config.toml
vocab_size = 15905
init_std_up = 0.0708
lr_head = 0.0155
Each number is 128 + 32 x the weight over its row's rms, rounded and kept within 0 to 255. Layers, rows and columns count from 0. The size above them is the row's rms in percent of the matrix's.

# layer 7 attention value, 320x320, rms 0.0579, rows 14-63, columns 200-239
size [ 94  89  93 104 103  89  99  91  91  94  91  90  99  97  98 100  99  94  93  90  85 110  99  94  99 100  94  98 100  89 103 104  93 100  93  92  94 111  98  99  97  98 101  99 101  95 102 100 100 104]
[[155 157 162 114 134 126 116 111 156  84 184 102 130 106 110 137 143 152 115 101 144 144  98  62 143 105  97 158 105 173 143 176 151 129 156 120 162  40 168  92]
 [136  43  75 111 142 111 126 149 153 119 130 106 155 145 170 157 112  89 128 110 101 171 125 162 118 131 200 154  86 162 108 137 131 122 155 108 118 208  66 131]
 [133 148 105 132 140 120 129 123 136 103 138 129 160 200 149 149  99 101  94 155 148  73 154 164 133 118 143 161 153 147 173 145 134 108 116 158  84  81 154 167]
 [157 165 120 187 159 142 104 176 154 129 100 118 140 102 135 133 113 175 108 188 146  78  86  98 108  95 108 149 107  80 133  77 120 160 148 127  86 129  69 183]
 [ 85 122 104 136 133  97 144  98 133 103 130 149  73 188 172 102  84  57 180 157 153 142 134  85 142  92 128 156 143  97 129 189 167 173 136 140  78 158 208 123]
 [169 171 134 125 152 143 101 144 182 162 106  69 178 165  99 130 147 106  95 175 140 129 153 169 153 127 135 184 122  73 113 118  64 110 156 152 152 108 182 130]
 [142 107 113 184 130 100 101 173 178  74 163 122  76 135 111 162  66 214  94 112 106  88 125 139 142 133  90 158 138 146 171 125 147 147  91 120 141 109  89  91]
 [109 126 118 139 126 112  81 113 179  89 166  74 148 137  88 145 139 123 121  87 120 140 111 180 165 126 191 206 148  61 142  97 159 160  97 156 131 126 167 149]
 [ 94 114 154 180 150  95 119 179 118 151 114 118 132 157 102 139 126 113 161 129 151 111 156 102 195  99 147 122 141  88 124 176 192 130 104 124 117 169 127  90]
 [135 130 119  83  63 164 115 119 115 114 160 137 105 154 130  93 133  99 141 173 113 194  78 153  60 134 135 149 121 201 148 106 104 157  99 163  88 112 124  91]
 [ 96 155  79 117  98 109 147 114 111 109 126 143 120 153 134 136 112  71 180 165 122 110 120 150 114 157 139  86 172  58 128 134 138 182 172 104 122 152 154 139]
 [131 102 122 133 132 115 108 143 146 168  96 107 124 147 180 135  83 189  90 117 131  64 136 129 177 130 167 196 125 108 125 151  57 132  99  71 123  83 117 137]
 [191 165  99 130  56 172 100 163 138  95 158 106 240  74 126 125 137  99  71  92 119 142 113 170 121 182 100 109 126 139 147 101  73 116 189 158 122 139 152 168]
 [135 130  90 113 106 172 135 193 103  94 108 164 176 161 112 134 144  82 158 111 138 169  58 122 133  96  91 122 164 146 100 164 194 123 163  98 127 141 172  99]
 [140 150 164 134 129 255 140 179 102  85 170 169  80 143 176 115 129  92 145  82  81  97 119  69  82 121 170 160  93 110 166 125 129 138  46 143 150 111 139 141]
 [ 87 144 142  88 184 147 177  68 110 132  65 112 140 116 123 130 131  68 111 126  70 171 163 107  91 110  73 166 140 148 149 179 135 154  71  90  45 132 178 171]
 [127 155 114 119 108 184 122 135 113  53 142  95 111 118 129 138 100 130 110 149 166  70 129 144  83 133 122 136 151 115 139 140 148 119 159 168 111 139  97 155]
 [141 142  93 124 129  98  88 164 123  67 168 126 126 135 145 152 149 113 163 110 134 146  89 176  92 152 121 135  88 113 106 148 154 169 147 105 138  87 117 112]
 [114 110 142 105 139 164 137 105 154 159 104 104 199 119 142 141 162  65  90 114  96 166 199  53 138 138 103 110 112  79 123 103 124 143 127 111  72 125 168 135]
 [164   7 115 121 123 170 122  87 171 105 135 116  60  75 162  78 126 112 113 117 185 159 201 106 125 153 121 110 105 124 126 122 128 173 109 106  86 138  94 165]
 [ 64 161 145 160 126 141 114 186 117 118 129 100 131  97 165 111 147 148 213 149 114  92 127 153 128 146 141 142 138 119  92 102  99  90 162 153 176 159 107 131]
 [136 193 126 149 109  94  87 148 158  57 111 149 201  91 147 182 137 182 123 131  84  94  68 160 145 167  95 114 109  99 124 102 110 143 162 169 157  75 141 147]
 [155 116 181  86 120  89 123 165 111 153  66 188 129  96 113 179 120 155 109 146  62 102 164 144 166 123  61 182 103 131  53 107 157  77 153 147 141 132  54 153]
 [133 135  51  97 150  96 155  98 147 169 162 201 158 140 163 100 128  80 112 112 128 140 150  51 122 153 148 115  60 201 127 126 170 131 168 108 146 104 143 103]
 [ 92 110 145 130 109 172  97  86 145  63 140 142  96  50 133 120  78  98 138 127 132 203 103 128 120 113 176 115 130  77 173 140 132 130 181 128 161 133 135 140]
 [126  66  97 126  92 158 169 130  70 160 121 107 131 128 101 105 140 123 116 190 131 125 128 126 134 112 158 126 104 124 117 148 152 139 164 141 109 135 191 130]
 [128 163 102 116  90 104 144  82 127 160 121 192 104 127 124  88 136  62 120 123  80 160 106  70 144  98 121 117  93 174 171 134 179 145 152 102 143 163 151 141]
 [103 141 118 123  85 167 113 139 143 152 146 129 200 147 120 120 165 123 120  94 107 103 160 108 146 117 134  83 138 152 115 153 103 135  92 104 144  89 195 110]
 [ 84 117 155 137 158 108  88 188 128 135  88 158 105 162 125 131 124 135 110 158 163 119 137 184  94 114 101 124 146 101 134 118 147 104 163 133 144 125 131 116]
 [185 107 163 157  78 122 167 111 140 112 100 151 134 161 111 120 132 131 138  91 119  93  94  91 147 178 118  90 120 123  98 126  89 181 113 160 193 135 115 146]
 [143 195 163 155 120 149 157 186 124  83  68  85 110 113 106 164 105 149 101 139 158 130  88  98  98 169  53 125 112 112 117  81 154 148 136 156 146  69 127 167]
 [133  81 135 101 170 108 116 121 118  79  98  94 106 102 169 140 101 162 182  86 144 153  92  88 177  94 135 105 125  53  60 132 168  52 117 108 196 126  52 114]
 [100 122 188 146 148 123 140 152  98 128 126 129 179 109 104  83 146 120 167 104 157 125 100  96 103  72 135  89 161  84 207 172 133 151 114  98 100 170 124 175]
 [102 118 194  81 137 145 126 128 179 199 175 123 126 161 146  81 174 109 158 123 102  77 112 207 135 124 142 124 123 130 150 135  67  70  86 103 111 143 139 144]
 [150 107  51 161 103 114  85 112 110 162  47  89 160 134 112 144  95 133 136 115 170 123 107 162 144 144  61  94  89 100 160 102 108 144 136  72 149 126 157 198]
 [131 169 105 138 147 123 138  62 151 125 162 100  99 201 106 150 125 140  62 110 137 106 155 160 143 163 165 127 116 142 114 158 123 110 113 141 206 149 102 165]
 [164 142 120  50 119 138 174  79 137 173 142  96 129 130 133 112 172 109 145  91  94 157 176 112 172 138 119 171 106 119 141 163  92 113 168 120  91 173 144 141]
 [ 97 110 121 154 152 149 138 185 104  64 133 149 138 107 136 146 107 118 116 126 112 115  82 102  89 145  38 105 155 165 106  60  98  89 136 168 157  84 125 159]
 [124  92  98 164  70 118 153 127 145 107  90 137 141 114 104  96 217 130 161 172 129 172 144 105 130 129  61  84  69 158  60 101 174 106 162 154  96 131 106 115]
 [111 125 129 184 106 121 164 154 108 115 151 196 164 165 102 132  67  84 116 160 167 106 169 124 150  94 129 150 142 123 171 122 108  96 150 179  87 122 101 131]
 [ 84 102 154 114 118 208 104  76 135 102 139 135 119  59 134 147 127 164 143 104 119 160 143  88 128  53  94 127  90 153 116 148  94 160 163 106 149 110 130  89]
 [159 138  62  84 126 130 151 179 146 117 153 163 138 107 115 115 135  78 120 135 116  94 115  98 112 130 139 187 118 152 163 134 181 100 130 128 152 160 117 115]
 [ 66 133 157 133 105 156  64 131 139 120 122 118 112 151 130 164 113 109  85 140 129 126 178 153 119 117 158 236 117  92 153  98 107  82 155 167 174 129 150 142]
 [ 99 151 158 128 105  93  69  83 183 115 159  98  75 138 105 149 145 169  80 147 116 126 115 154 114 132  58 117 119 216 140 137 140 145 111 147 113  93 172  93]
 [153 137 144 117 179  90 101 158 132  67 135 125 127 155 117 110 129 144 165 146 152 144 121 138 164 166  97  52 137 163  98  60 135  89  91 189 145  75 119 137]
 [175 184 106 161 132 150 128 181 126 102 157 128 174 168 143 166 133 156 121 178 109  85 106 198 170 112  96  97 173 152 114 100 139  92 133 141 130 133  99 126]
 [120 100 199 123 148 115 146 171 149 128 110 102  93 167 136 118 143 121 123 129 114 161 111 140 152  69 174 136  74 110 143 138 120 108 113 126 113 127 136  77]
 [113 105 117 141 150 167 168 107 134 143  97 126 118 139 126 119 162  81 113 103  69  74 140 112 120 138 143 137 114 167 114 148 136  92 183  70 107 118 108 106]
 [103 123 185 204 138 154  90 108 169 154  74 126 160 123 148 109  85  89 171 130  95  64 104 113 137  84 143 124 111  86 141 100 133 121 147 137 195 128 205 109]
 [154 188 102 176 160 105  99 124 145 108 157 113 116 126 119 144 101 148 160 130 165  86 156 171 157 123 120  67 138 142  75 111  92 107 169 208 158  81 106 132]]
# layer 7 attention output (transposed), 320x320, rms 0.0591, rows 14-63, columns 200-239
size [ 96  95 102 101  98 101  97 101  99  97  96  96  98 102  96  99 102  98  96  97 101  94  96 100  99 104  97 101 102  99  99 100 101 103  96  95  99  98  93  99 101  98  97  97 100 103 104  98  97 100]
[[199  79 122 167 144 159  93 148 133 180 138  92 116 116 106 125  94  81 132 136 152 130 107 135  93 143 110 121 110 148 137 110 132 132 110 136 172 138 140 128]
 [138 118 115 114 139 167 197  88 127 135 126 123 169  89 123 112 140 128 125 191 126 175 177 125 191  96  94 152 186 166 181 138 146 113 150  88 175 133 139 141]
 [ 89 206 132 124 133 142 174 192 143 150  92 144 116  93 139 107 172 129 124 135 226 141 119  74 166 112 148 107 158  98 119 147 110  93 170  99 135 129 126  80]
 [168 174  99  67 125 112 112  92 128 117 143  97 124  94  67 144 142 141 159 115 151 185 136 163 141 184 101  81  67 185 142  94 118  88 140 119 184  85 126 180]
 [119 164 174 118 113  88 139 187  98 133 135 173 170 134 171  72 133 214 110 149 160 134 132 100 119 169 144 154  98 145 109 124 118 121 107 108 150 105  96  78]
 [131 137 105 131 130 111 124  99 137 151 168 121 106  95 173 133 148 159 110 104 119 129 185 116 127 147 190  97 111 108 197 145 133 126 193 113  49 108 137  98]
 [168 156  85 104 134 128 131 131 130 131 123 126 134 106 193 146 133 115 128 130 127 103  96 148 102 130  96 143 124 131 146  86 140  94 168 136 188  95 136 133]
 [148 111 136 139 111 133 191 150 145  84 111 136 154 113 102 140 121 148 111 129 145 134 106  74 154 165 130  97  55 136 100 116  88 127  95 101 177 131 148 103]
 [151 117 109 100 120 106 147 144 192 107 133 153 141 163 150 191 136 112 150 165 184 123 152 113 102 153 107 138 125 105 148 114  72  82  90 120 101 179 117 191]
 [ 80 158  82 175 189 107  93 140 142 113  99 121 108 149 107 133 139 124 119 121  76  85 112 159 163  76  91 151 118 111 153 128 174 106 141 130 185  74  80 112]
 [ 90  62 139 136  93 111 150 156 210 123 100 153 172 114 122 146  92 157  92 173 162 164 134 112 176  94 152 116 142 122  99 109 145 107  98 123 128  84 159  98]
 [ 79 175  75 138  83 137 132 103 117  93 152 134 116 133 144  94 176  80 138 155 129 168  87 113 151 131  72 132 129 140 115 120  95 165 142 121 144 127 110 157]
 [118 101 200 139  80 129 124  88 153 172 105 153  58 115 135 109 157 119 142 132 160 146 146 146 101  98 123 103 115 163 174 155 225 179  89 142 136 113  94 180]
 [144 112 125 145 131 126 105 155  79 170 150 161 110 103 104 130 133 132  78 173 157  55 147 110 187 152 135 187  93 128 140 181 116 158 144 144  98 128  62 162]
 [177 140 115 179 109 106 150 111 113 138 114 107 160 117  83 119  75 180 139 151 157 120 130 170 154 162 118 127 144 129 131 107 142 155 186 131  44 112 127 117]
 [118 161 116 133  77  89 121 160 121 155 170 122  68 155 123  97 156 178 177 132 141 103  65 121 126 170  88 147 148  93 112 119  94 121  86 191 127 102 145 180]
 [141  83 120  85 176  92 102 105 130 149 127  84  74 118 162 142 159 150 149  72  93 101 136  69 161 151 151 116 140 101  90 129 152 144 116 131  83 126 124 156]
 [ 96 171 129 152 166 101 134 157 162 140 123 126 112 164 129  84 160 138 103 100 113 120 137 131 113 135 132  98 126 167  91 160 155 191 165 181 138 173 127 139]
 [104 144 110  94  98  97 143 123 175 166 126  98 128 115 119 125 182 119 128 111 108 170  92 173 138 172  71  85  89 112  83 131 145 159 140 165  77  67 149 165]
 [165 158 149 110 122 126 156 142  61 133 117 149 127 148  48 181 115 155 148 122 116 116 151 142  98 106  92 116 158 190 142 181 163  67 122 170  94  87 123 105]
 [195 127 106  97 122 167 201 140 126 127  92 184 144  90 157 124  82 117  97 138 140 129 139  88 114 111 143 134 127 134 159 109 127 211 133 171 180 103 179 133]
 [156 156 132 173 121 164 154 154  60 112  69 111  81 147 115 106 146 107  88 153 120 107 101  87  99  94 159 183 123 181  96 124 163  96 134 188 129 183 140 135]
 [ 91 110  57 162 138 140 177 117 134 118 155 167 114  92 180 108 161 116 153  83  97 117 164 122  84 169 153 209 116 175 152 104 191 143 130 135 174 129 103 105]
 [124  81 111 161 120 167  64  93 166 134  44 126 129 130 109 157 137 170 136 181 170 108 100 101 103 147 126 129 102 169 103 153 164 142 148 142 113  86 134 129]
 [134 112 161 153 141  65 113 150  95 166 106 183 105 150 106 123 137 132 116 140 117  68 169 119 108 153 141 111 137 132 180 128 108 156 166  45 146 147  82 128]
 [201 126 118 105 128  94 178 128 114 109  94 117  67 112 196  96  85 124 167  82 134 129 116 140 148  99 138 176 167  86 145 125  72 108 114  90 123 147 122 144]
 [156 155 151 143 141 116 119 147 108 147  89 130 158 136 114 156 115 162 147 141 127 167  86 142  74 101 138 122  96 162 122 165 105 143 142 118 149 207 118 127]
 [128 133 186 124  55 137 142 189 123 117 152 125  90 169 125  71 125 125 166 141 165 155 113 165 111 103 155 118  94 113 103 123 155 118 141 200 162 132 145 162]
 [124 134 115 132 112 185 164  91  94 157 144  81 132 144 131 119 168 143 113 136  83 121 140 146  92 137 158 136  98 147 152 137  81  89  73 136 147 151  91 133]
 [103 152 139 108 131 106  85 151 214 144 145  98 128 131 114 160  95 122  95  67 124 196  93  85  83 123 139 117 141 201 150 127 130 102 126  75 122 142 169  91]
 [114  99  89 109 121 127 113  79 147 166 136 161 118 194 101 100 117 147 159 127 127  56 102 176 131 152 183 152 127 169 116 132 176 141 127 164 127 155 183 139]
 [150 113 120 145  74  92 106 207 140 136 111 153 125 111 112 118 102 117 108 160 170 121 141 150 144 164 150 176 158  78 129 142 149 122 183  68 129 124 135  92]
 [138  98  60  60 153 114  74 152 105 128 134 168 115 158 131 167  95 128 131 132 144 151 131  92 102 115 155 101  95 167 115  93 140 132 101 185  92  78 163 140]
 [125 127  86 103 159 135 149 149 127 178 141 136 183 119 104 155  96  89 106  92 174  92 208  68  84  92 138 124 125 126  70 107 139 222 153 114 193 136 122 127]
 [126 119 159  62  92 153 161 193 182  87 160  90 164  82 123 126 145 131 169 159 106 131 153  99  71  90 110 167 100 139 150 130 180 149  35 137 135 103  97 110]
 [132 117 157 150  99 124 137 102 116 135 167 116 180  82 103 119 158 124 193 156 144 180  88 101  86  73 111 162 113 128 159  85 138 121 205 121  78  57  98 130]
 [157 120 136 136 158 126 149 111 153 146 155 122 101 123 153 217  87 105 158 161  94 128 103 166 170  88 156 126 155  90 105 120 108 172  89 110 111 117  65  84]
 [126 101 149 108 177  99 165 100 153 186 157 114 114 121  66 158 142 116 152 113 156  61 119  82 103 172 103 116 177  97  89 155 108  78 164 131 156 163 133 117]
 [ 78 129 118 186 145 184 123 207 144  87 163  55  94 179 157 139 109  64 124 154 182 119  98 127 171 144 197 143 155 161 192 149 134 133  95 173 141 118 109 124]
 [156 107  84 100 129 162 118 150 102 135 112  55  95 157 133  98 139 113 117 118 107 141 145 146 120 124 168 109 104  87  93  96 144 111 180 101 149 139 116 141]
 [189 106  85 100  85 158  93 103 104 181 162 180 136 122 102 146 148 135 122 178 153 172 152 131 108 117  95  83 159 146 112 132 169 113 137 132 122  98 101 103]
 [103  78 122  84 158  62 161 140  93 161  79  88 123 140 124 123 160 130  58 146 133 180 174 196 103  82  97 147 121  84 130 109 140  88  70 242  70 135 121 115]
 [145  78 134 116 173 131 195 161 130 152 123 140 187 151 164 164  88 100 144 110 119 132 100 116 118 123 182 147 143 111 101 162 109 111 165 122 143  75 114 145]
 [149 155 161 137 118  82 124 143 103 137  95 235 145 103 148 166 157 120 142 195 160  93  69 189 128  98 113 127 164 103  82 154 135 128  93 145 148 122 127 171]
 [163  78 161 151 110 125 104  93 100 136 125 118 149 138 104  93  92 155 144 153 154 163 125  95 180 132 157  91 138 117 137 187 142 125 110 123 115  70  88 166]
 [ 81 115 112 120 125 115 136 117 163 169 121 108 121 120  96 117  47 122 128 124 172 172 137 164 136  73 124 108 146  90 109  96 111 129 130 152 113 114 121 131]
 [ 89 148  81 127 188 136  67 129 160 189 134 130 154 102 156  95 104 117 133 160 154 122 121 165 111 156 118 138 143 154  94 122 131 110  99 108 148 124 126 166]
 [134 179 100 131 130  64 129 129 120 171 126 165 166 136 135 135  96 173 140  75 103 167  72 113 133 105 173 127 122  94  94 169 139  97  86 137 163 116 149 157]
 [109 125 118 172 119 161 182  63 141 116 163 131 110 150 151 137  69 153  98 129 183 135 103  70 127 132  87 148 116  82 143 138 150 125 120 138 115  92 114 119]
 [148 125 164 113 176 148 161 181 111 149 143 173 149 170 154  75 150 142  95 123 124 118 116 121  86 129  99 161 119  90 182 147 115  84 161 155 117  77 119 107]]
# layer 7 attention query, 320x320, rms 0.0602, rows 64-95, columns 200-239
size [ 83 104  87  89 100  94  94 100 102  97  94 108 102  88  86  93 104  95 103  92  96 104  99  93 114 104 103  90 102  94  98 109]
[[141 117 185 133 161  30 119  94 166 149 167  85  93  35 108 115 136 131 130 142 148 147 118 157 167  69 154 118 115 121 150 104 141 107 122 160 143 156 156 103]
 [143 171  92 140 143  85 124 119 104 160 129  82 163 105 103 116 140 148  95 163 103 150  86 166 114 166 130 152 207 139  97 115 181 163  92  85 157 114 119 179]
 [167  86 168 124 108  82 165 123 124 115 143 163 123 117 172 142 161 124 171 106 142 202 127 131 125  64  95 111  67 113 175 139 125  82 120 150 125 112 136  96]
 [154 146 162 124 120  56  97 112 119 220 133 113  73 110 120 117  79 173 102 158 154 124 113 163 129 134 121 106 165 151  95 136 183 135 114 119  88 144 149 149]
 [ 95 114 158 152 118 155 124  94 128 106 109 140 135 124 174 134 128  97  84 111 106 175 139 164 104  56 140 110  78 129 104 145  87  50 137 120 147 132 136 121]
 [138 170 137  84 102 150  96  71 164 128 137 128 102  88  76  90 111 136 112 150 144 137 126 175 165 120 145 148 138 139 132  53  79 105 154 147 130 132 128 132]
 [ 45 147  80 147  93 160  53 137 111 121 139 153 198 155 108 111 139  92 157 171  87 156 108 136 153 122 182 169 136 155 170 147 142 139 127 133 115 151 132  98]
 [138 131 142 133 129 131 175 162 106 122 136 110  80  94 148 105 112 142 150 150 119 108 171 120 131 128 126 108 100 110 137 175  79  70 104 114 108 203 113 124]
 [112 149 144 138 143 137 102  96 121 162 157  84 107 103 124 111 108 132  86 148 177  45 122 158 108 190 160 119 135 134 114 148 167 134 144 140 121 132 191 117]
 [ 79 142  91 181 218 119 130 114 176  96 203 111 187  93  82  88 167 136 106 112 146 125 141 165 128  95 159  85 133 120  70 197 145 148 107  90 154 185 154 146]
 [210 125 146 102  96  91 147 117 115 100  97 135 103 211 175 152 120 182 132 161 123 133  79 175  88 153  72 121 101 114 140 110  96 116  98 111 118  69 152 110]
 [105 126 146 162  92 175 127 123 150  83  99  75 107 125 129 150  66 107 114  91 168 102 148 137 145 181 153 146  97 136 132 129 112 103 173 123 155 124 143  72]
 [ 97 151 107 118 127 129  98 130 130 145 138 138 139 102 120 134 125 148 130 146 162 126 177 133 161 151 120 146 149 129 136 102 172 147 116 154 125 129 180  77]
 [ 84 110  93 152 110  59 134 108 111  78 162 158 117 158 122 117 183 133 131  88 131 164 106 100 104 129 162  96 134 147 131 152 178 189  96  95 172 153 151 160]
 [104 108 136 127 157 113 123 113 145 112  69 147 133 102 121 108 151  88 138 159 176 127 101  59 130  77 175 114 146 153  91 128 128 145 128 134 103 166 119 118]
 [164 171 120 117 152 152 132 186  96  54 134  59 159 128 116  64 122 165 115 155  88 101 125 116 133 107  88 180 167 123 134 117 140 128  76 127 111 183 130 159]
 [123  88  79 106 131 156 160 196  89 109 153 202 140 144 124 126 162 120 165 101  79 168 108 142  97 128 131 128 133 166 165 177 123 214 124 119 122  87  89 128]
 [132 177  75 110 150  82 123  91 105 101 100  73 101 159 112 139 104  81 136 113 123  81  79 128 159 125 105 101 118 125 122 170 158  94 130 131 153 171 172 120]
 [114 133 113 132 126 148 132 124 129  92 200 126 107 159 141 125 142 137 137 138 130 143 110 133 112 156 134 106 124 128  84 148 162 198 115 134 127 156 165 146]
 [108 132 112 122 139  74 166 134 129 104 127 136 132  96 122 117 174  84 105 102  93 146  29 117 122 117 189 147  86  61 183 148 170 156  90 124 142 193 120 141]
 [107 164 213 129 137  90 145 153 115 120 141 103 119 145 136 139 107  94 127 146 131 174 115 161 125 166 174 146 150 136 135 111  93 134  66 108 114 119 137 181]
 [163 124 139  86 137 123 109 128 138 162 128 140 143 152 100 149 102 161 161 133  80 138 150 168  90 163 122 149  99 155 121 116 128 122 105 116 144  79 114 119]
 [119 153 150 143 170 158  99 142 149 170 139 112 167  88 128 152  69 122 109 155 145 104 170 171  90 132 120 123 140  96  88 137  67 106 163 153 138  96 104  80]
 [111 104 210 113 124 154 145 171 103 102 121 200  94 123 150 165 128 156 110 160 140 122 128 103  96  94 115 116 141 113 182 126 158 156 170 129 102 108 164 102]
 [126 132 122  76 135  91 189 179 136  98 204 102 216 150 120 134 157 117 132 198  96 121  73 130 104 187 109  98  91 102 157  73 146 133 157  76  39 125 119 108]
 [ 93 107 159 110 146 105 125 154 135 140 148  75 141 117 142  74 131 201 138  89 108 156 166 154 112 228 131 139 163 142 143 184 110 136 160 101 140  85 158 115]
 [105 118 104 119 206  75 151  74 115 105  73 154  80 106 126 139 102  90 153 136 153 132 144  92 125 104 139 153  90  77 123 121 107 114 154 163 180 160 134 119]
 [ 90 150  96  93 148 167 133 202 154 117 123 166 150  95 125 107  87 100  79 121 156 106 155 101 129  95 161  89 148 171 187 136 174  98 128  72  84 105  90 115]
 [128 132 136 127 124  82 150 173 135 159 173  91 114 141 179  91 132  69  83 132 115 135  99 149 107 184 166 112 118 163 154 125 173 131 121 119  65 161 147  95]
 [133  93 118 164 110 144 104  85 154  71 100 105 143 199 133 176  86 147 151 106 144 143 137  75  68 161 129 178 127 133  73 122  74 127 146 134  94 172 110 167]
 [114 146 135 152 138 112 144  92 128 188  72 146 157 156 182 110 110 116  92  95 102 131  95 137 131  85 173 145 107  66  99 147 112 150 164 138 189 119 161 123]
 [134 125 129 126 172 137 130 131 156 143 104 153  99  32 129  75 104 153 125 133  46 145  95  47 118 107 190 133  48 151 204 111 123 168  76 126 135 169 111 112]]
# layer 7 attention key, 320x320, rms 0.0598, rows 64-94, columns 200-239
size [ 88  95  84  93  99  92  97  99  87  85  88  83  98  93 103  85  87 106  98  91  88  82  90  96 110  98 107 113 103 112 104]
[[129 102 144 101 161 135 116 111 150  97 139 227  58 169 158 138 125 110 155 105 131 141 135 101 192 126 162 123  65 133 135 179  83 101 114 150 101 205 121  70]
 [124 154 147 112 141 123  97 128  94 129 113  91 107 102 102  71 109 193 151 140 119 124 148 114 125 173 133  97 106 107 160  94 135 149 150 168 123 143 161 112]
 [ 68 106 147 155 120 151 169 110 123 146 124 101 119 125 164 112 146  81 129 141 128 115 103 116 106 104 132 137  92 113 117 171 121  98 108 183 114  73  95  54]
 [ 68 106 188 120 121 159 144 111 120 121 133 160 113 178 116  88 127 108 176 150 100 136 127  47 117 168 114  81 118 166 106  70 118 129 121 125  93 161 117  96]
 [142 137 126 157 159 106 134  89 126 131 118 120 145 146 198 168 124  42 111 105 119 144  84 148 156 125 129 135 127 129  66 178  95 138 111 171 109 142 158 143]
 [ 82 110  60  37 171 143  63 123 104 123 146  95 147 165 132 143  87 102 107 170 145 158 103  61 168 137 137  99  96 144 145 119 102  93 163 129 148 187 134  84]
 [ 87 117  94  44 100 131  92 185 137 103 160 105  84 124  99 101 108 159 113 166 145 105 108 104  85 208  57 180 142 154 104  65 170 128 153 149 134 106 144  93]
 [125 105 165 127 133 147 110  95  93  92 111 118  88 126 144  82 142 104 129 108 169 158 199 168 167  61 144 188 139  86 124 123 121 148  79  87 139 131 105 119]
 [162  98 137 121 140  73 120 157 169 102 156 149 147 153  99 160 109 203 148 152  97 130 129 132 119 195  87 143 142 114 106 147 124 101 152 115 148 147 129 137]
 [173 156  84 174 146 106 122 123 150 170 113 100 120 129  92 175 134  81  86 109 125  98 125 161 159  73 104 116  71 116 106 150 126  89 139 143  93  85 102 144]
 [ 71 166 119 132 161 142 101 158  84 118 102 129 109 153  89 117 140 179 123 147 152 185 122 106 154 156 165 142 155 149 105  99 140 142 104 142 125 197 121 126]
 [104 102 130  66 124  78  88 190 154  90 152 192 129 171  87 103  88 136 136 177 166  96 164 125 157 150 156 137 164 159  99 166  76 107 114 143 110 160 161 137]
 [154  86 152 139 115 120 139 193 142 136 154 144 139 105  87 140  82 158  92 180  76 108  97 156 115 146 145 146  90 118 133  97 134 131 129 155 182 134 119 162]
 [128 145 120 142  91 143 186  77 181 164 120 109 121 106 139 105 188 129 124  95  49 158 140  75 116 109  81  30 108 178 117 159 151 173 113 122  79  86  70  98]
 [104 166  78  95 121 131 167 122  93 172  97  91 102 189 164 144 139  49  75 108 106 183 119 159 104 153  92 120 102 140 138 104 172 151 183 122 123 100  89 109]
 [ 92 147 171 154 127  92 110 131 155  69 110 158 135 142 131 121 132 150 173 113  76 173 133  40  86 173 136 106 160 161 157 128  79 107 120  92  67 132 142 109]
 [110 144 186 162 122 156 127  95 125 121 140 152 112 132 148 123 117 101  78 126 119 110 138 145  69  94 121 110  99 154  71  99  84 119 119 146  92 131 136 142]
 [123  81 131 128 136 126 153 167 143  96 165 154  87  99  78 128 108 166 148 149 133  64 133  85 112 178 133 173 161 130  92 178 119 101  48 108 126 132 148 104]
 [163 201 108 174 157 154 155  69 148 128 125 129 114 128 160 104 185 153 127  62 100 172 115  68 105 136 109 114 110 158 108 130 139 123 160 158  83 176 135  56]
 [168 113 154 174 154 138 147  81 112 105 115 121  73 138  74 176 126 173 140 218 128 122 102  88  96 156 144 122  84 176 100 138 134  92 136  80 111 104 124  60]
 [102 132 137  72 114 135  78 143  73 151  98  81 144 112 118 118 119 150 162 176 179 129 163 122  96 147 175 160 174  87 208  53  95 106 124  98 117 171 181 119]
 [158  78 141 167 124 154 110 167 159  96 156 120 124  69  91  83 103 175 166 130 167  97 132 121  90 153 153 118 153 162 108 121 116 123  86  94 188 130 177 143]
 [166 107 109 130 125 142 153 124 102 107 154  81 146  74 167 138 152 118 177 142 184 108 163  60 154 153  96 169  92 144 122 136 106 109 109 122 150 156 167 110]
 [178 229 121 123  95  87 149  84 164 162 139  60 119 132 163 151 146 161  76 135 132 110 118 146  95 131 124 116  98 122 108 110 136 152 139  90 186 134 148  61]
 [153 180 123 135 146 165 107 103 200 159  30 164  94 155 123  83 180  73 161 161 116 138 140 111 135 166 145  85 123 109  99 106 161 172 145 124 156 176 158 141]
 [160 118 112 122  86 153  71 104 104 127 116 108  79 201 123 125 143 124 127 125 168 130 154 149 146 104 110 167 133 144  74 113 101  83  53  98 148 150  92 155]
 [129 196 173 133 107 105  99  94  98 123 162 149 112 145 115 190 140 187 156 184 167 160 134 171 170 119 134  54 152  93 132 142 131 103  58 110 120 132 102 104]
 [110 132 142 119 175 138  86 110 123 109 156 120 132 124 150 221 143 178 147 133 109 170 122 126 132 118 133 146 155  83 108 124 156  87 119 153 129 132 102 128]
 [130 118 155 151 148 174 160 128  83 118 130 131 117 155 115 102 112 100 114 161 121  56 177 103 183 116 131 149  94 135 142 118 162 104 170 126 174 140 114 138]
 [ 82 133 129 161 154 139  62 125 134  93 141 112 137 197 144 132 138 110 130  98 116 112 115 185  56 132 122 165 131 154 149 115 147 148 113 151 112  40 128 141]
 [125 153 163 138  91  45 165  86 144 112 161 198 136 112 151 165 108  75 142  64 101 149 130 136 136 155  91  76 164 143 108 126 139  66 141  98  58 164 127 129]]